config = dict(
    n_layer=8,
    n_kv_head=5,
    d_mlp=1152,
    norm='layernorm',
    norm_place='pre',
    norm_eps=1e-05,
    bias='none',
    parallel_block=False,
    warmup_steps=200,
    train_tokens=749500000,
)
Each number is 200 + 30 x the weight over the matrix's rms, rounded and kept within 0 to 999. Layers, rows and columns count from 0.

# layer 4 MLP up, 1152x320, rms 0.116, rows 616-637, columns 160-319
238,242,158,153,194,199,192,200,226,258,196,215,193,202,147,129,243,176,239,259,231,155,183,200,164,229,212,129,235,223,203,166,195,203,211,205,172,197,160,194,205,188,158,222,155,143,217,212,171,195,164,190,172,138,261,184,175,194,188,184,216,158,250,204,166,205,182,180,263,207,219,201,186,211,216,201,211,163,153,252,216,246,184,182,190,162,174,165,183,200,194,178,214,237,252,243,238,166,149,246,219,191,142,250,174,226,202,172,209,284,198,179,288,193,213,173,226,143,202,219,215,180,258,175,212,203,232,231,148,224,199,209,221,260,199,198,183,224,231,182,186,185,181,191,141,150,154,238,215,200,235,207,210,213,165,148,190,238,161,214
239,233,215,193,195,163,201,193,195,179,228,255,249,145,173,193,203,152,180,211,247,227,216,159,230,131,171,173,174,242,225,274,110,210,200,155,276,204,216,187,191,174,192,149,201,152,234,170,198,225,204,229,209,216,186,195,161,210,210,205,243,204,196,168,220,267,253,206,217,215,149,191,179,188,241,231,156,217,167,207,133,175,173,192,217,198,194,214,194,158,193,148,193,197,243,177,206,156,165,164,158,199,189,134,151,201,178,222,156,225,137,179,258,231,258,154,218,168,153,183,210,220,216,249,165,266,171,186,184,223,172,198,190,211,198,182,179,250,223,227,143,192,203,230,176,175,231,151,187,209,158,224,206,251,174,197,210,168,185,193
240,255,152,188,235,239,216,193,258,215,208,214,232,216,171,228,213,164,205,203,240,202,178,241,199,177,202,200,246,236,237,185,149,211,264,193,198,189,176,193,188,183,187,210,203,204,187,218,166,215,175,194,207,215,241,187,215,170,204,206,205,182,177,215,171,202,168,226,183,198,213,244,173,198,210,224,140,227,201,211,225,193,219,177,196,234,216,173,228,196,155,221,177,243,169,214,207,154,192,188,159,149,240,210,174,216,197,224,238,223,202,247,185,142,165,217,193,201,204,197,200,193,232,208,196,186,133,130,238,189,200,187,185,154,194,236,221,197,216,240,219,178,161,165,198,124,165,214,178,186,280,166,251,193,218,243,175,126,164,245
227,195,198,189,208,183,192,216,169,130,209,205,223,243,174,214,229,164,252,212,132,267,179,214,201,206,148,177,233,255,194,251,223,223,148,175,185,141,197,186,265,231,234,210,161,212,233,202,197,216,200,183,156,161,202,178,141,171,256,175,174,229,238,217,194,219,174,201,242,208,199,186,201,214,242,147,176,147,222,189,127,249,217,207,213,246,223,220,171,212,176,242,285,180,190,193,233,238,259,174,176,182,193,173,237,154,245,207,234,185,192,171,186,134,195,208,216,218,182,153,211,146,155,212,185,181,251,193,220,216,146,165,224,185,237,171,195,221,127,191,164,173,224,228,157,192,177,188,140,240,227,186,181,238,141,156,226,179,168,173
222,206,270,223,256,215,160,232,180,231,172,190,199,194,188,181,198,221,213,227,200,198,203,215,138,162,237,222,199,183,176,220,268,241,191,140,227,247,146,201,197,184,207,199,194,180,237,201,211,157,250,230,150,199,220,166,194,200,188,183,252,202,146,171,187,217,137,228,172,196,152,241,262,256,168,216,253,149,214,141,275,224,162,225,166,237,174,226,217,203,221,211,166,189,182,184,196,186,232,200,227,228,223,209,254,165,208,156,217,148,203,229,180,180,206,136,254,220,209,230,221,248,248,188,184,177,181,217,205,121,217,216,212,239,191,227,170,213,246,211,205,167,168,228,225,156,185,224,229,190,204,150,208,151,231,201,217,212,173,212
188,219,199,243,195,255,215,200,257,202,175,181,218,206,204,185,144,169,166,153,258,213,238,186,180,224,195,164,163,181,203,202,183,201,157,180,215,216,164,248,201,208,220,206,185,236,169,191,201,196,212,222,189,187,237,251,165,236,242,227,247,220,189,178,188,245,224,206,143,126,216,225,174,174,189,247,211,266,165,172,235,181,202,191,161,227,153,194,223,213,165,186,201,184,166,211,210,216,255,239,213,218,226,259,161,206,205,185,200,189,183,212,193,180,155,185,158,243,188,230,191,189,220,178,195,173,194,179,162,172,201,227,270,146,196,140,216,133,184,143,199,247,172,253,211,220,169,223,228,241,211,161,149,177,177,218,214,232,183,206
229,153,219,193,206,219,211,216,235,222,171,237,185,211,256,204,181,223,237,232,179,195,264,165,204,191,223,262,220,230,211,214,172,194,225,160,184,172,180,246,212,140,178,173,189,232,182,224,135,198,210,210,203,219,232,189,179,163,222,226,196,223,174,170,198,199,166,170,157,213,171,240,225,227,198,192,186,225,218,158,252,209,219,189,220,229,206,167,220,225,231,192,231,192,192,200,199,172,183,183,160,212,157,214,176,185,233,219,193,197,228,218,221,225,209,188,244,213,191,175,219,171,198,203,151,163,213,222,160,259,164,106,197,200,172,201,228,243,201,209,242,160,211,181,243,213,216,216,184,144,271,190,207,312,220,162,177,153,203,178
171,216,187,188,216,266,171,213,234,164,229,207,195,195,234,218,219,171,188,170,175,176,190,236,211,213,206,178,217,198,276,225,148,175,252,162,212,194,171,182,219,213,221,182,203,257,174,213,152,230,199,250,178,216,249,212,161,217,183,231,178,195,176,181,272,168,247,264,203,204,189,250,239,222,170,181,220,216,205,203,189,210,212,198,160,213,255,161,236,218,198,204,278,214,188,197,185,197,232,207,241,156,228,181,211,199,182,204,217,211,182,194,143,201,171,248,180,157,203,238,163,167,160,157,153,171,243,155,196,199,203,247,206,143,189,195,167,218,221,197,203,208,208,178,222,187,256,163,204,214,150,213,157,171,194,171,181,250,181,147
216,234,213,195,220,215,188,161,228,270,146,234,271,150,261,227,190,172,190,187,238,214,213,210,187,227,154,182,189,181,188,248,220,143,201,230,175,169,198,233,214,143,206,192,209,168,193,235,181,234,184,207,221,175,209,181,150,200,202,262,198,230,197,217,278,225,186,194,190,186,246,197,211,209,233,194,207,196,175,184,204,162,118,199,195,247,206,166,175,108,197,200,190,193,180,167,212,165,181,190,195,223,163,177,169,205,228,213,157,193,203,187,216,254,152,191,200,172,217,212,230,231,226,176,242,182,187,229,199,215,190,233,229,207,203,211,221,230,212,226,159,192,204,193,205,218,209,178,208,193,190,235,230,219,235,221,190,238,289,204
246,187,145,161,188,184,228,223,244,230,220,211,234,211,228,228,186,237,158,222,198,263,229,179,172,218,256,215,213,217,235,190,211,192,187,181,193,188,249,200,184,187,171,134,245,189,243,217,234,271,172,136,173,184,203,156,216,179,168,200,233,201,224,222,167,196,187,171,204,189,157,219,188,169,222,191,220,184,218,251,177,171,170,176,257,205,164,217,184,198,195,204,177,176,182,156,206,214,216,238,216,219,189,210,167,172,220,225,179,182,180,169,194,151,181,213,154,129,184,235,227,203,218,236,195,224,229,204,197,256,199,182,140,198,181,229,182,279,244,183,170,168,233,196,187,156,215,187,208,189,191,214,152,176,166,222,162,189,199,188
212,248,203,184,242,195,208,195,250,185,191,264,159,162,158,197,197,228,241,192,186,224,213,158,171,169,162,193,240,210,216,228,162,204,230,220,160,170,179,175,177,199,230,137,181,228,239,203,172,200,187,205,196,135,203,217,209,208,167,202,279,175,221,164,153,256,226,219,189,194,224,181,198,205,251,156,224,175,244,172,188,203,217,187,183,223,192,171,185,183,250,214,207,229,229,176,225,185,141,229,198,175,159,228,184,173,166,246,163,210,181,242,212,152,235,214,180,195,207,197,146,218,230,165,188,216,165,168,193,229,205,204,170,196,141,191,169,201,204,167,185,195,202,183,193,174,170,226,264,188,184,229,229,182,191,154,163,211,241,233
182,199,155,177,203,204,251,215,150,184,229,140,182,186,185,218,231,222,136,201,226,207,190,194,213,255,252,197,219,176,209,238,261,227,224,193,239,201,225,183,167,218,197,184,198,189,198,190,203,165,185,149,187,198,210,216,184,187,221,221,270,202,205,190,149,175,182,201,211,234,229,175,189,192,237,196,222,246,195,211,197,206,202,215,179,159,215,157,195,187,214,244,193,189,180,165,218,226,209,207,151,234,209,194,228,192,156,236,195,219,183,222,170,168,157,206,234,199,176,178,145,221,187,173,211,258,179,191,257,126,218,182,163,212,217,196,241,203,220,227,224,272,177,167,209,285,222,192,219,243,181,193,229,204,186,161,119,186,193,200
209,152,169,208,185,223,179,281,171,218,209,175,206,199,205,190,165,221,209,165,207,199,207,224,197,222,220,177,194,192,158,193,236,173,249,175,204,245,172,175,177,224,152,179,226,156,152,209,243,157,203,232,203,165,151,246,202,274,216,246,211,197,157,182,236,219,246,196,197,219,235,152,238,198,203,149,219,166,216,162,218,209,173,235,250,205,204,230,159,199,219,211,190,211,172,233,152,206,174,220,230,175,216,209,184,182,211,249,153,201,210,173,227,161,177,192,210,238,181,165,182,195,152,195,190,203,239,208,178,238,226,195,214,233,153,207,202,187,184,169,221,237,233,192,181,223,212,223,232,194,209,197,188,200,116,197,180,220,204,182
128,197,174,181,239,253,200,241,202,217,209,223,223,133,223,166,159,193,262,245,172,228,213,170,185,166,192,191,234,206,217,205,190,189,220,194,214,178,194,224,217,152,228,210,234,246,206,191,247,219,183,160,171,197,239,201,167,174,191,204,193,150,174,181,204,237,182,184,186,241,254,189,183,206,227,165,193,189,232,156,188,213,225,218,180,205,192,210,203,196,186,239,213,185,198,196,248,242,239,208,201,169,229,191,208,210,212,191,231,142,223,213,235,235,157,232,179,248,160,226,205,244,181,223,204,235,233,238,147,200,194,210,179,187,202,227,167,195,186,192,168,182,213,195,221,205,247,213,251,216,158,153,186,201,189,209,237,178,203,207
130,192,179,241,240,167,208,196,224,193,250,129,170,282,201,227,229,216,240,134,206,202,224,210,181,240,145,249,182,209,145,135,189,180,210,231,186,177,208,178,160,203,232,173,230,191,199,194,180,221,183,250,200,262,167,235,167,196,173,200,222,221,196,212,200,225,277,179,166,199,213,219,147,218,191,138,213,176,283,184,189,153,214,221,189,192,180,174,128,212,191,177,211,162,215,227,276,206,230,198,221,205,255,189,233,200,186,163,214,150,223,168,199,224,231,151,215,233,195,203,229,176,236,224,189,150,242,188,183,229,161,193,194,227,173,144,213,205,262,202,180,202,223,216,232,192,182,261,203,219,258,214,254,218,275,199,203,153,259,221
187,204,207,245,234,207,221,151,176,160,189,214,164,168,154,190,172,175,201,271,162,246,246,179,205,204,144,149,134,199,156,212,197,181,227,185,282,199,208,176,235,218,176,183,183,210,173,236,188,227,226,210,153,190,210,168,146,214,166,229,243,169,238,202,189,142,183,208,211,255,220,207,240,218,216,153,194,181,191,226,170,213,191,132,161,190,235,186,235,204,202,177,202,208,239,191,177,207,159,225,138,213,176,233,166,215,191,236,206,211,156,146,171,156,110,230,209,190,196,166,210,188,237,142,166,200,133,207,135,209,173,233,270,201,177,226,232,242,216,245,190,205,183,189,219,238,210,248,145,169,191,242,189,213,188,197,175,170,201,199
181,227,205,268,241,200,199,256,212,190,204,200,180,160,212,229,211,213,244,233,200,175,189,245,244,194,207,231,167,205,175,182,211,175,244,223,198,149,209,176,170,208,244,205,154,190,171,223,199,198,178,182,223,158,239,217,154,147,180,226,159,221,215,227,217,215,163,189,232,229,231,203,203,154,200,161,170,173,225,152,218,161,146,221,178,155,183,162,190,184,214,199,167,206,189,196,220,202,209,191,255,186,169,187,192,213,191,215,165,197,169,234,147,198,145,226,196,197,178,240,218,191,200,228,197,204,226,196,189,206,285,225,204,198,224,212,201,201,131,253,221,185,177,180,183,219,216,160,245,165,211,247,184,249,203,190,222,175,168,202
222,144,194,201,189,150,191,225,211,183,155,199,222,220,255,212,181,149,224,203,175,206,192,197,229,183,188,201,221,221,209,233,90,235,202,240,165,192,210,169,127,176,256,229,210,242,169,187,175,224,188,194,232,169,207,191,187,219,279,246,186,196,243,113,195,181,207,224,225,215,180,193,185,193,231,217,202,135,217,184,215,145,154,219,213,221,153,143,178,197,223,188,188,160,205,164,270,202,169,237,256,201,255,167,231,171,183,263,181,144,216,231,130,179,239,176,236,232,178,209,240,136,198,215,229,194,189,178,157,210,164,219,223,208,203,154,212,186,192,181,244,183,197,261,184,314,190,245,206,251,187,228,195,174,212,183,230,208,214,255
220,155,174,184,243,188,211,222,190,213,199,175,202,190,266,202,228,208,224,172,202,225,170,184,201,241,250,211,211,193,190,235,204,160,180,169,205,152,173,117,175,238,219,153,195,227,188,196,163,210,186,209,178,186,256,265,200,212,197,221,190,226,203,174,203,244,211,219,233,182,239,185,220,209,163,198,250,185,264,186,150,177,186,190,172,218,191,183,195,192,259,147,220,195,290,197,219,214,206,199,238,186,184,233,189,224,164,212,186,189,213,141,236,242,250,155,152,154,197,220,232,229,163,156,213,235,254,156,208,205,212,225,179,212,181,199,228,198,199,220,239,211,190,175,202,209,199,213,197,242,193,150,156,203,218,174,168,152,180,209
283,226,167,295,197,181,187,225,165,244,196,232,213,181,224,226,207,234,205,226,230,147,196,259,173,251,210,213,138,231,170,186,195,185,238,207,228,216,181,251,173,227,155,194,208,143,187,158,136,194,239,202,165,223,162,223,212,232,246,142,212,179,226,165,217,260,153,168,193,218,177,251,158,158,202,194,234,208,254,160,217,211,205,210,172,206,195,158,148,207,204,194,200,184,201,219,197,204,156,182,205,180,173,202,221,241,164,234,221,198,161,214,247,200,184,220,197,223,190,192,240,191,231,212,271,261,140,124,169,182,251,167,163,229,235,226,175,156,136,220,229,162,271,194,229,206,172,187,202,230,199,176,223,170,214,198,207,157,199,196
202,226,258,198,251,216,199,201,161,159,196,189,227,231,186,270,200,196,205,210,177,183,195,146,202,245,159,160,155,209,217,175,221,233,251,182,186,155,233,194,278,203,218,233,202,253,198,216,179,164,150,175,128,195,231,222,188,160,194,225,134,203,214,167,176,188,204,222,225,218,182,186,176,223,265,193,185,222,267,178,240,195,172,211,165,207,200,197,226,198,166,208,176,187,187,164,250,200,179,243,190,221,214,210,236,140,188,223,163,207,243,240,277,228,201,185,174,194,211,192,149,187,225,234,165,231,214,226,165,213,202,171,238,179,257,211,216,157,183,166,187,171,183,200,214,201,208,150,212,212,193,178,225,129,225,159,208,206,205,181
199,178,215,223,195,228,156,177,209,193,243,151,174,182,184,197,193,176,206,193,154,178,177,152,244,159,201,207,243,188,206,205,206,239,229,227,241,220,212,207,175,171,186,195,207,173,216,149,192,212,270,217,282,194,216,186,203,277,228,188,199,200,247,218,183,245,236,248,233,222,228,184,205,153,184,179,205,240,221,209,246,176,179,169,173,225,179,209,169,231,187,120,209,235,206,212,190,181,219,200,228,174,223,219,229,255,219,251,217,219,223,191,204,213,160,181,199,223,180,234,169,181,208,189,227,206,148,203,205,149,232,190,207,230,199,183,218,224,211,145,216,207,187,171,195,196,245,189,214,232,169,216,163,195,220,149,250,210,177,181
# layer 4 MLP down (transposed), 1152x320, rms 0.12, rows 616-637, columns 160-319
184,131,234,152,178,243,165,193,220,189,198,159,180,170,201,218,234,166,235,176,234,241,214,198,174,190,208,169,176,229,210,254,150,183,198,185,236,165,178,182,184,215,145,222,189,250,173,147,211,223,161,252,186,183,242,234,193,256,236,175,192,185,185,200,275,203,137,130,207,244,207,197,170,162,195,172,201,227,214,209,175,203,155,166,227,228,191,239,207,167,209,179,225,172,212,152,238,228,161,196,215,207,125,148,177,195,207,242,203,170,196,185,150,180,266,195,237,205,156,185,188,242,217,179,192,133,250,177,227,188,238,151,227,233,176,217,188,109,222,180,165,157,150,204,192,196,217,193,170,201,177,228,271,188,219,251,166,199,209,181
210,237,173,207,229,229,155,177,203,210,194,220,187,220,189,166,177,235,192,207,172,190,157,248,215,159,172,236,229,141,184,129,247,274,214,205,133,148,223,235,195,191,260,200,204,156,226,179,222,171,180,205,160,214,199,180,229,173,205,163,197,244,174,138,243,223,206,251,175,255,265,221,189,138,193,211,231,204,208,196,183,159,233,156,146,207,206,204,175,174,179,247,176,180,179,200,176,206,202,220,200,149,176,174,185,180,178,242,211,208,233,203,278,159,167,178,175,174,223,232,238,223,168,236,231,205,172,187,223,201,188,213,174,137,177,236,173,160,153,208,174,176,183,196,208,193,120,215,237,160,139,208,214,185,198,256,222,203,279,198
155,155,189,218,127,237,190,155,173,186,193,140,162,198,213,213,206,190,194,204,197,188,185,174,143,206,218,219,179,198,206,237,193,157,183,212,176,177,222,197,219,180,172,242,185,128,177,182,166,213,222,217,177,192,196,191,235,149,190,214,210,230,215,204,180,196,209,159,211,182,218,216,194,223,202,193,202,168,203,205,201,192,171,224,208,202,194,200,193,198,214,160,204,198,204,197,220,212,194,242,172,223,179,225,211,183,170,183,222,201,195,135,165,236,198,236,165,228,161,228,175,218,189,177,192,174,195,172,195,175,212,224,157,224,191,211,198,194,185,214,210,184,206,234,215,194,185,169,175,198,187,258,191,212,207,205,229,237,261,215
231,215,124,269,204,281,193,184,244,146,157,219,224,213,151,226,163,197,172,180,259,168,192,169,168,195,215,193,178,233,247,176,171,191,191,219,244,167,236,184,183,207,228,188,182,185,255,198,236,188,175,200,189,213,198,190,248,213,168,153,160,151,181,223,191,153,241,171,199,222,229,242,157,225,181,157,171,229,185,162,238,247,200,188,180,231,155,162,179,187,213,211,159,160,197,193,185,230,240,166,219,175,220,142,124,204,201,195,198,226,206,213,186,173,123,184,265,169,175,162,218,249,197,220,216,231,207,152,202,226,198,196,170,198,226,250,176,208,139,226,248,228,201,205,203,235,253,189,227,170,125,231,221,229,243,179,211,195,190,209
214,219,200,204,147,188,189,251,229,199,242,175,227,210,157,193,187,196,213,220,181,168,211,187,226,194,149,222,178,236,193,217,153,182,196,197,196,232,200,211,207,246,188,208,193,224,193,236,161,128,215,149,202,192,167,211,192,171,196,168,146,204,237,213,252,198,195,164,199,198,194,233,180,171,210,201,180,194,192,219,147,206,221,194,177,211,210,164,152,176,220,214,200,208,185,236,181,199,204,180,215,185,192,154,168,211,210,211,215,214,252,168,171,190,186,219,197,217,206,198,199,215,151,198,253,198,244,188,246,234,199,183,214,160,181,183,181,175,185,176,191,278,249,216,160,260,203,172,183,167,199,205,173,236,191,200,202,251,185,193
213,226,190,159,143,220,213,176,171,147,210,189,175,215,170,175,181,218,217,200,184,144,189,234,187,189,233,175,198,208,215,230,183,213,173,175,167,221,200,206,169,201,189,199,203,192,237,216,188,201,185,201,201,197,227,175,249,216,203,195,217,217,140,200,191,184,208,275,227,201,186,214,208,197,172,218,177,175,169,233,172,206,186,211,187,185,258,174,188,190,225,189,249,154,222,262,159,203,169,167,206,193,199,174,226,185,174,238,214,255,192,226,212,171,212,175,243,172,204,189,204,155,198,174,216,163,233,173,190,257,155,183,212,232,232,167,227,256,236,211,219,216,169,189,229,192,180,233,170,200,218,211,220,218,212,246,174,189,216,187
185,193,227,256,191,182,191,237,204,185,226,184,213,206,229,184,232,260,231,174,243,211,184,206,209,205,145,207,187,180,221,171,213,206,219,252,155,203,213,263,213,205,268,218,194,228,224,147,174,203,229,194,220,230,212,154,228,164,225,222,203,150,238,176,203,199,222,203,202,147,246,179,196,126,214,242,193,168,204,213,166,198,172,203,141,173,145,157,189,224,205,200,211,224,209,216,222,264,238,237,222,295,154,199,192,176,250,214,168,233,179,227,219,199,187,215,179,209,230,227,167,221,207,159,150,190,199,182,223,199,178,200,190,240,189,215,196,151,187,196,181,175,94,234,159,192,177,205,207,269,191,172,225,179,211,235,213,178,192,219
249,139,227,175,213,161,180,252,190,200,198,222,201,152,185,210,172,217,228,206,209,191,235,195,189,219,202,206,158,161,210,216,144,192,180,214,168,192,211,208,215,218,244,256,147,177,182,238,241,186,212,210,214,197,184,213,192,248,178,209,212,183,239,165,194,220,177,213,219,216,207,219,159,185,234,214,175,193,201,221,210,245,208,192,255,236,223,193,223,209,158,193,137,148,201,164,210,238,215,202,164,208,189,219,163,198,191,204,220,237,239,238,235,229,182,190,289,209,214,205,194,201,243,203,200,202,187,210,206,208,208,180,206,198,267,225,183,217,172,172,249,176,262,210,188,159,159,188,255,244,172,240,224,242,156,185,211,175,203,199
144,202,204,178,238,183,175,182,176,200,218,213,210,233,204,222,154,210,178,258,178,184,182,225,179,240,227,216,196,195,195,184,184,250,204,178,242,222,136,222,212,201,223,220,203,225,221,223,161,173,162,177,225,234,195,259,232,204,241,171,182,222,161,168,202,158,184,178,212,205,217,180,190,239,153,170,203,209,143,212,228,200,226,169,174,151,212,204,194,233,225,213,197,191,197,208,169,177,216,205,196,161,260,253,247,203,210,220,209,200,242,209,142,189,253,221,189,203,210,228,203,124,173,212,191,148,192,181,198,201,173,164,220,181,159,235,194,194,188,179,262,233,185,174,219,209,215,212,217,265,201,196,198,178,185,180,209,189,203,182
216,144,211,234,172,238,199,251,213,263,125,205,180,217,200,246,198,227,189,191,144,128,230,181,193,237,235,188,198,210,195,149,226,218,215,204,119,180,177,155,199,168,213,173,251,193,204,213,230,225,205,158,237,258,215,247,225,241,208,201,232,233,164,236,204,167,218,186,197,194,215,165,209,211,205,200,176,108,186,136,183,213,161,231,209,143,225,177,228,114,209,250,233,197,183,249,220,249,190,243,200,182,182,199,251,217,142,183,142,206,180,203,236,264,200,180,233,179,234,239,198,228,211,205,177,174,251,197,251,212,195,196,221,208,221,147,239,170,145,238,207,196,242,136,151,139,178,208,211,200,200,160,154,198,187,207,172,202,189,211
158,223,229,160,243,211,212,233,192,171,180,258,189,174,153,243,143,154,246,153,174,159,196,216,224,232,210,158,242,233,156,233,188,209,244,166,203,179,172,192,243,199,165,195,204,164,267,213,223,141,187,221,198,174,231,162,234,228,265,222,158,155,209,212,191,159,188,191,211,206,215,228,218,209,197,273,166,209,173,208,194,215,174,170,215,170,231,182,157,225,173,154,229,229,183,234,196,168,192,133,183,251,261,168,237,234,156,199,183,203,198,198,187,216,138,214,142,197,206,219,218,197,232,167,169,184,208,184,174,198,173,221,215,205,189,218,172,248,172,170,189,234,205,196,238,172,219,216,186,207,215,201,234,177,192,221,205,219,213,160
237,230,226,184,192,183,209,178,176,210,220,194,220,180,209,210,269,218,231,192,200,178,199,197,180,199,205,182,181,210,188,210,215,184,151,207,187,151,194,236,194,187,218,223,145,204,245,251,160,208,170,204,213,236,173,217,239,125,174,188,149,188,232,239,186,187,213,141,176,168,168,221,209,222,171,204,149,171,173,224,188,170,167,208,213,224,212,229,198,163,167,212,188,250,248,213,246,223,164,207,186,191,210,208,151,144,219,161,206,216,184,182,175,192,190,196,197,162,220,206,171,200,157,150,191,197,193,203,188,165,214,212,168,158,251,164,208,215,169,216,172,185,184,150,185,194,178,198,161,191,217,218,191,224,227,241,201,189,206,161
214,206,239,195,203,191,191,163,248,166,173,184,152,167,205,249,214,187,201,186,161,202,204,198,223,190,181,194,189,206,248,244,202,185,184,218,201,153,239,229,253,172,244,186,224,241,240,174,188,210,209,170,194,203,158,224,219,176,234,189,221,205,155,229,190,199,163,216,163,178,203,222,190,176,228,214,169,143,208,186,243,247,175,165,195,184,181,190,211,177,182,194,194,288,161,226,188,179,213,191,265,203,218,208,206,255,185,177,221,202,187,171,238,226,232,176,143,162,202,199,179,189,297,210,214,176,213,102,167,199,215,162,204,178,197,185,213,216,204,197,167,169,198,198,203,212,138,216,201,182,201,210,178,227,198,232,207,182,171,207
206,230,230,213,216,225,210,201,225,172,153,157,175,226,175,209,187,208,193,204,177,192,209,176,236,181,210,161,244,199,202,192,227,201,230,202,208,165,191,195,182,164,222,157,159,215,168,182,248,219,245,161,255,280,188,187,176,196,160,200,162,215,177,203,251,144,246,235,248,192,187,191,221,172,217,153,215,200,199,165,165,208,206,249,242,203,194,235,215,180,194,157,193,189,161,222,140,214,202,198,246,237,159,194,198,171,169,163,190,235,176,244,193,240,157,190,185,153,217,206,216,192,157,228,163,210,185,159,212,204,188,201,171,189,205,221,216,181,223,225,153,246,215,234,199,238,230,204,194,230,233,178,243,251,172,197,195,219,163,201
179,134,226,223,191,212,209,181,185,127,201,191,223,177,183,177,154,134,314,213,207,213,126,224,196,215,172,188,228,208,201,212,213,131,244,223,228,214,205,221,213,200,184,203,245,233,213,241,174,172,255,208,175,228,190,174,262,203,199,184,188,158,161,181,227,225,246,177,197,220,215,170,163,172,226,181,283,189,196,215,252,167,139,171,210,192,242,237,192,221,245,217,192,217,248,152,209,212,190,125,229,260,164,164,182,230,172,181,241,172,219,224,144,183,267,192,190,202,201,131,175,238,155,163,191,186,199,187,214,204,149,152,224,223,200,148,151,220,198,161,218,193,229,206,197,197,215,230,160,191,235,191,127,187,263,206,176,144,175,193
256,127,200,193,165,193,212,192,261,183,173,228,246,181,186,247,162,161,238,198,180,228,205,181,200,200,233,159,268,201,156,198,206,204,217,164,236,230,176,207,185,164,232,209,192,224,239,199,189,148,204,163,187,193,194,207,208,199,134,172,232,165,176,182,213,184,181,243,204,202,184,201,157,191,311,240,230,186,175,230,161,244,179,214,220,233,201,193,186,208,200,187,190,228,237,189,177,226,171,218,211,225,210,203,209,239,171,170,188,238,245,189,202,237,256,211,197,245,161,200,219,169,167,250,225,188,170,185,208,214,193,175,187,146,172,189,207,142,223,189,202,176,175,182,145,217,220,238,211,161,213,181,178,197,151,206,185,162,190,166
195,158,218,181,214,193,185,183,175,200,252,201,227,240,238,222,202,175,217,152,223,230,277,211,219,212,203,228,211,211,216,197,137,164,169,200,189,220,205,185,194,180,255,252,138,174,226,202,132,220,204,167,202,240,185,170,186,218,188,181,208,182,161,208,160,186,237,267,220,236,172,225,153,231,200,213,210,229,219,253,172,173,178,176,230,192,239,219,204,202,236,229,147,206,242,191,133,214,200,215,185,168,223,213,196,225,187,174,271,200,252,201,227,237,173,170,205,226,232,228,162,202,201,182,217,188,179,180,217,219,176,184,193,209,226,190,187,235,187,201,233,206,228,235,169,220,217,223,208,264,114,182,190,207,221,258,210,221,196,203
228,180,118,179,200,180,185,248,194,216,194,195,209,196,155,254,200,239,185,160,289,226,211,171,215,221,178,197,174,205,163,223,251,265,208,145,202,221,217,157,227,200,181,207,173,169,154,313,219,179,190,176,184,205,246,233,260,222,139,212,160,198,148,225,185,157,164,256,207,164,241,163,198,140,228,169,208,174,181,215,177,220,226,218,226,139,171,182,163,237,200,227,203,178,199,190,248,183,170,254,219,187,253,214,190,176,223,201,204,205,225,216,183,183,204,184,206,133,204,208,158,176,212,198,182,152,225,240,155,211,184,179,230,205,220,183,222,187,228,170,205,201,186,160,206,205,151,242,285,203,214,139,243,242,238,185,172,144,162,259
305,167,216,202,196,212,171,128,203,191,165,244,186,192,214,203,171,189,197,156,209,196,254,209,211,166,182,192,263,218,290,197,179,210,226,208,218,118,213,185,224,191,239,188,179,171,171,208,181,188,199,200,217,209,212,227,228,150,139,223,264,215,173,174,216,254,196,196,204,227,209,189,200,206,180,264,189,216,261,246,211,151,228,201,208,203,164,206,260,255,180,208,203,246,173,193,227,237,199,218,224,212,191,179,209,208,169,220,242,153,160,250,191,229,220,250,161,247,220,215,204,178,262,184,157,210,175,224,224,152,223,191,210,179,206,196,218,219,194,175,146,161,162,142,181,219,171,164,173,198,169,231,199,210,191,193,205,218,282,242
219,226,245,280,189,204,182,204,187,222,214,226,241,177,193,213,133,215,224,200,241,198,157,239,249,157,181,215,236,191,185,163,205,174,207,198,214,196,149,244,185,264,199,191,175,181,191,252,208,160,245,215,193,189,194,245,257,189,209,189,252,241,181,211,187,178,183,221,189,236,203,270,187,134,202,220,207,204,251,186,242,243,232,197,237,187,227,226,161,212,211,259,158,202,181,216,226,198,202,199,167,229,107,227,189,170,210,157,173,234,206,251,218,216,173,228,171,194,191,214,215,142,188,210,163,205,225,224,244,245,229,153,188,205,210,238,173,215,187,226,248,180,221,181,230,207,142,245,186,179,168,204,168,195,228,166,208,206,219,157
145,197,209,150,205,193,177,211,202,187,255,210,208,200,190,146,239,179,197,200,218,207,207,244,223,178,148,167,215,250,162,197,192,228,231,124,188,181,194,182,145,155,197,209,201,184,207,169,197,221,191,222,190,170,160,232,235,173,248,172,161,137,178,228,241,255,237,184,167,223,150,166,218,197,190,189,191,197,156,182,226,200,217,239,218,177,249,151,237,222,211,244,221,179,223,226,189,175,168,191,212,203,225,197,194,221,200,174,203,233,216,223,166,167,219,222,223,218,210,198,213,139,219,201,178,189,192,181,230,221,192,243,234,174,178,195,174,238,186,161,239,219,171,190,183,197,251,211,149,176,207,183,206,214,176,198,179,198,201,190
169,192,200,190,245,197,246,167,190,203,210,203,197,221,223,187,206,200,217,123,207,231,207,192,197,228,225,208,169,208,195,196,192,199,205,200,252,171,187,206,208,225,230,201,214,229,185,213,196,242,163,242,173,223,198,189,144,151,206,187,209,201,144,274,235,153,195,148,192,204,172,199,171,247,166,212,212,209,153,180,212,147,201,205,207,203,187,165,204,169,206,263,222,183,230,229,199,162,213,260,207,237,214,169,151,130,173,169,203,210,178,160,222,219,203,186,187,177,232,196,202,203,220,191,206,146,186,189,136,222,142,151,192,234,223,205,200,152,180,210,190,186,231,181,165,220,151,239,250,170,225,225,168,265,218,217,201,213,186,198